Weights of a small GPT-style language model, trained from scratch on English Wikipedia: width 96, a variant of Muon for these matrices.
Each number is 500 + 50 x the weight over its row's rms, rounded and kept within 0 to 999. Layers, rows and columns count from 0. Numbers have three digits each. The size before them is the row's rms in percent of the matrix's.

# layer 3 MLP gate, 256x96, rms 0.104, rows 21-30, columns 0-95
095:494454466539486534444474522435546543523533553500481570443516447521545405467556509567465533454513493475469496569445518532433497468554462438501495511462520655532595573560539563436528457395448554444494574468516558530629514443488540438595554575478552460451496500493428422500500521461520558485
100:478524376402551489456478531468534502468529549533489520452497459464511504510472532563504568593542539474518485490407488433551557455544435569460413517575409512469446489567492441590561374549490497481554390568492492527532503523476567512543520486492423515448547491424445488476385472469468444449
100:457493512560542543484494528471486616446520458454538548440576496445586517474547495453532490472562462473565605556451438562428500409465541426569495570457459429571501441399478514447490535530560462517415530563418456567545449533476518548478534510452586559496427527497475539573502422482459491461
100:531443495402509501443528510450425414460410472480556501540541445508431529415421474442545513508578521549510471567573568529544494435419479524511474464481494512484603403465453462503479510512494415504428512472534538486437507422480453445569500464559480616458559541482596391461525551499511534441
103:471504518514448586491601559373540563509553507515507423485509399552532542390531431396464471525477513535405490547516442541490524515445583548554464470454497462559499480494462638596464466492598539579487492541511542487460465492485474563454541559504488460484500505464490450482439538505512393527
098:488549481454491598530529450440496462524449563526467467423512477401514431508513473550496513560568564470438430597442468470537570478479519524483460473491490523469500445527483440561532338422569550499510491413502581594497523461570455399427504533499499420533484500516458538539536556520436534410
098:488475578487526393455510434569516531512493450489596528438590573526536479481544519520568436540456429598478497457558418500521495530523476533483560548527494527487489539545541512496461551537583468550494522505506349486589432458466585519429419436470496541563544561441535548490580558508431473561
105:613495487527539563454510523481485466465379567441500432554515552454469490468517449525491512512485554440411386453522460488467524490431439471497463449612612537464491437488492478560482479487462482561501495433569483487475517475487583565494495464544433535470581546515509597355519520482476520601
100:497505553622568572450478446550462466475528473540573534497464487549574516474466412469600539455553560506392484508452467506442456457602562475427392522518536439450563550478508518458530503488473599466494468459500579461545461431538489431503580536495429556565486450507523476441456533592503459530
099:411475450513537481466539536615416469533479481548535544419534581500561583529552435540487523470466401537569419519385566470530500496589522494520544524464503436564507427546473524509529517622507473500582545555425446570542522435482535524532428501499406474480478511436531485443498566494540556520
# layer 3 MLP up, 256x96, rms 0.101, rows 21-30, columns 0-95
093:541494474498401550518416451525560533453541435499531473505518461522565478476553543430483501511479445626498547549469466570503404505459552499517544469543573434543497538520332433409500561535528490468487456561443534507469478502509575580635393477493483541469515521470490498575493497567532458503
096:495454504422518589458453502541439537483588512592465401461518509515481575435528515435510418504451529481513458575438541485433518504458456575464459466496456435559399393566511512507519522463537585509466488544579527483492501436627497534429469524417538500525613574475505458559519527495540452455
106:523489468413531513464509541483474514407463483537502442473541613493492516549599499512584479430534455483505516481514551629464523507448529495538522446510363327449479414544536547558540529559566412484509523509477473497491529424487543389479512438508475497433467519429519438468521456551514506517
104:555313430410465557510536530517518468451430431519574475506560504502500535511511475420440574537519483536501485488583564536476531477465480512533433501495468485470552441534459494460454477504452417474370462478536507542409499446526493541509463515528493566377481465549563442487609529447498561543
095:516486457571463551583577624442539590443461509472520419546463443491529536538528507488532508450550517460450518474514446566495428529421514440449541463554479464500602519573557556435523478510494496507527470508507598556563505648555492545513578459546454407511477500500614441508450524511535470538
099:520517544454526489444496520511509494566425584466497452553478544525576404551481498500518534555588533439503455454476459470476537502532355519486555510506508492496538474511559411405536352511489494598561478407490536540539580474467482363508516533484421498440450508517560470550492506417481541442
102:476524506467455451458551504476425492473490574481562498452519429449447446508566608468415495507531526465637576569444546500551436443464493614571504472477475434481537495484555535497550554537513449536540565559405484529610443542519483580470503484510482542474550493487493387507594550532427518515
101:474453462547503616498479474500412448541477511376463457544499464531514465420468501574566494594506546506499566515569432489505474498412456379504462428610621551469521419377532529533534424482497474544490496499571560486529467571518428515554489534501470551494464530516557537499523530550517492537
102:520459450471474471549566529557547571459518406468514443514538521514514554476439492606529401572477466473531520566493464520616563457546508471504583453650525586492464506591544405493452497433524524470399473436535460552487484516466459551585489479460554477402516544531495473469465507510457556533
109:432491391540473410547498429554573430594484411494467490522413487389463512508503580454556453488539479569512458530550500593588525509502485516512477443574413525461516521563597438501454489509554517507566441499478520541504476554594413490463497516445610502528446548515550513449546541485499545536
# layer 3 MLP down (transposed), 256x96, rms 0.145, rows 21-29, columns 0-95
097:565557503636500585494602400483483558511519488421494542522445581488479459466518441569503417470531540462552529509530535461466446533473490449530611440520493464483438556518571475526564569407512519471499570472540470475456503606501545449415530518459483476458516408512573501460417459457421480492
105:503552461511494478503462476431508412546406573487507482432507394383368456419437502539428509519576560465503515568508504510452457522504481531564536469513416515520449534532497563526471445492501534414491497527466496493484522515441445544555495470433385365477474585453523474494466420511477411511
107:562477538560563508362471571473533534607508484552531467435426486534551422573488506488499416460537544527432483568454541406441568466480521412501447421467534483547530585549507483544450529488525487429570490440457566433501526464490514453534472460547485476471432443507524452451548563520396477576
072:521494470593489529550608610475439498521440472458620538482546482476491375445479567543557520446537399523538471464484545561546457412526472467519529497482446570442507564432436380511437511505502399516477527474459492548590523486457456485513554550487458480567510521471454433497466446535495447448
105:446531514565535459545497430563453482458502488488559505556522604528519530584486504512554427507536440423576479504391563431469523447555428497499510591543415531535546606478489432481607566459385473469483462493465393521519549492545467494477508499486467543532438523489569521510618447499455551511
102:551544485572532427485423479538522524489424538405442517553456443511581546435552561505448511438472539562563567503540463532506542545521503476496608532513521479475474401503466479513506487551462539545498466528562447346467483493420485610546507506477469543507548587441611560528492533526522537604
104:466522515463410415494503443486437564549519561450574533397450494551452540494494498509530492504469510525488532524518469423434501516559430502493575479474638565537409468546538492548434566574477464484503515474462461488567531406500589429474432506496496434495466482593423508511615426515550460581
098:448464579410502448478632482506554569442594515521474463489489422514464429504530551529457458442486564478539579530458500534465552487493540510581444478372333442506510542499587557514492530523462525412496533581469505551477481508493489572491541539499491459435513480477581403562484520476479519502
094:486517469472499521337466624511474470550463485556481562493570505504481498558481455481499436519528526512536583475532455522511441524474513429453440535399348479462520497499565616501566516511465467589510584574512563524495484568594500446469526450528441584489469479487436517533512483578487498452